From a checkpoint of a small transformer trained on Wikipedia: width 320.
Each number is 200 + 30 x the weight over its row's rms, rounded and kept within 0 to 999. Layers, rows and columns count from 0. The size before them is the row's rms in percent of the matrix's.

# layer 2 attention key, 320x320, rms 0.0566, rows 43-64, columns 192-255
107,273,178,185,184,219,219,175,199,182,202,187,213,200,180,175,218,175,182,208,220,252,156,236,224,151,199,213,233,200,209,162,231,190,225,188,183,171,179,207,224,250,158,214,170,181,200,209,258,202,161,212,190,264,213,233,207,204,197,176,176,161,221,192,183
104,258,231,232,264,192,228,220,217,194,206,192,199,251,213,201,208,153,252,202,210,147,228,211,196,211,249,146,210,246,181,237,163,207,220,232,265,205,203,263,221,207,216,202,184,167,208,216,179,234,231,218,182,229,199,153,238,222,235,208,253,220,209,165,234
100,160,198,196,199,208,191,197,198,237,213,204,230,140,235,240,196,217,156,188,191,206,150,210,231,224,200,279,146,162,247,247,228,189,196,212,184,210,205,205,222,186,166,207,162,225,228,198,189,227,200,152,189,200,198,205,182,159,203,174,164,178,202,182,190
110,233,184,248,206,232,176,211,201,159,206,173,215,163,227,233,222,183,165,299,189,217,177,188,169,215,173,188,234,242,191,186,209,194,230,202,181,226,188,176,263,162,240,210,238,236,169,216,259,128,197,236,202,232,173,190,180,195,177,162,199,180,159,195,216
105,156,218,162,173,179,183,200,219,171,193,159,173,140,153,198,191,160,231,188,193,178,153,196,213,206,147,227,177,203,181,196,223,178,257,186,200,223,216,200,188,219,184,160,175,213,164,250,203,189,202,195,221,198,264,222,151,173,237,208,193,191,209,220,195
103,214,255,166,193,276,223,254,183,161,237,203,192,227,168,207,212,171,200,207,260,236,241,243,261,165,160,164,225,273,199,194,230,292,174,190,229,205,192,212,233,212,165,208,196,185,183,220,188,219,227,186,215,198,234,200,246,216,142,217,229,253,212,232,214
109,186,219,167,177,154,218,125,198,236,188,232,194,219,215,184,204,228,200,225,178,182,226,183,256,144,201,195,207,192,141,200,194,197,204,224,185,218,189,185,166,200,204,196,244,196,172,207,192,233,163,138,146,185,251,215,192,224,149,237,225,231,177,182,189
111,187,166,165,198,231,174,175,216,209,216,191,163,209,193,202,230,230,222,164,268,176,182,221,173,190,205,192,231,233,168,181,252,188,200,167,247,187,170,198,262,259,185,217,190,253,177,201,246,191,161,237,187,246,142,192,172,215,136,186,239,231,250,158,187
107,209,198,216,249,242,219,135,163,203,191,261,200,228,225,190,216,196,179,154,203,205,130,252,179,169,178,164,244,242,218,171,179,215,184,257,240,221,225,261,216,216,244,236,206,184,240,190,184,235,170,191,229,210,216,219,239,202,181,209,123,220,201,226,198
100,223,233,228,197,182,177,160,186,216,181,159,196,248,199,199,169,172,238,173,213,214,200,166,187,164,213,233,224,266,237,182,205,268,157,182,225,273,168,250,136,227,211,205,200,187,212,186,223,226,175,194,160,234,257,166,118,187,168,204,191,145,212,146,209
105,194,165,221,263,178,182,181,165,166,202,233,180,238,163,202,249,219,212,178,198,171,203,181,154,156,154,162,205,180,191,185,157,199,214,183,242,194,217,206,173,209,215,236,198,195,194,178,213,183,200,169,189,168,198,181,221,187,237,246,170,226,150,199,194
106,187,219,194,190,208,199,231,155,208,159,194,159,185,173,188,215,189,179,184,196,245,175,224,207,221,157,196,164,194,156,205,201,208,167,236,214,194,222,152,180,215,191,244,244,234,169,168,233,198,212,271,160,225,188,183,194,191,184,258,221,140,181,246,236
104,204,218,218,200,196,214,228,180,206,251,148,212,213,122,199,195,180,176,157,210,148,212,171,234,168,182,228,151,177,241,219,196,186,165,241,213,218,255,215,214,204,240,271,191,209,121,177,168,189,184,201,164,181,213,211,215,223,160,186,184,228,199,182,206
108,203,263,186,204,161,209,166,218,144,172,199,239,170,220,204,155,150,224,230,185,208,186,152,174,165,164,244,186,245,208,211,264,237,239,216,223,217,183,213,172,227,208,221,202,183,214,213,206,216,214,235,235,229,241,193,207,237,234,193,230,191,232,165,224
109,236,225,226,210,267,238,207,228,182,156,189,205,215,181,188,152,145,246,199,180,162,174,202,162,214,225,202,220,230,138,181,187,233,182,213,207,188,201,191,220,197,208,226,229,221,218,166,186,169,161,258,172,191,174,197,179,235,211,147,245,176,215,181,188
104,178,225,195,269,148,199,242,172,187,190,217,180,187,200,209,213,225,174,226,177,219,184,277,218,207,185,204,198,223,194,230,211,166,199,188,220,221,194,234,176,224,198,258,186,172,187,224,172,164,204,235,160,228,191,208,203,177,125,196,181,161,159,207,183
101,207,163,235,172,231,246,156,153,183,234,189,139,203,204,210,201,219,205,215,197,190,205,177,184,200,195,190,152,240,245,188,206,189,185,262,177,209,158,179,219,176,192,258,179,233,175,195,199,231,227,153,162,178,171,239,193,218,189,189,208,167,211,226,179
109,269,155,208,239,233,194,204,199,209,203,280,147,211,225,199,207,198,183,199,192,221,164,257,174,188,211,225,219,203,194,223,228,237,199,146,193,106,231,183,215,140,169,233,191,202,223,198,203,212,184,176,204,231,231,193,199,239,199,225,215,184,148,182,187
103,194,193,171,200,273,154,175,193,153,208,163,203,203,230,200,176,199,171,167,260,215,219,216,181,158,170,189,261,220,218,245,190,186,239,149,221,207,224,192,222,179,206,196,163,210,203,218,210,202,227,217,227,171,181,191,238,181,174,117,174,163,187,196,267
106,255,151,172,124,238,156,221,238,189,182,202,173,189,144,204,194,183,157,183,227,233,209,202,213,195,221,218,213,284,205,191,163,223,194,209,198,170,246,183,214,186,240,223,198,196,217,216,163,208,203,208,205,190,195,177,181,232,243,164,176,217,231,208,225
105,191,214,239,176,250,240,229,196,194,193,170,172,180,197,197,244,168,159,213,197,146,236,195,234,198,108,188,188,171,200,184,208,223,210,190,189,159,156,204,232,218,192,170,208,188,183,192,190,176,240,227,158,266,186,217,218,206,189,205,253,192,144,157,127
099,185,195,198,242,152,177,178,212,271,232,208,213,187,226,185,193,208,198,182,213,247,227,170,205,183,213,189,216,201,174,240,171,245,223,199,107,178,234,237,165,257,198,245,201,179,191,175,187,174,198,196,246,198,191,224,210,160,194,135,128,172,189,194,164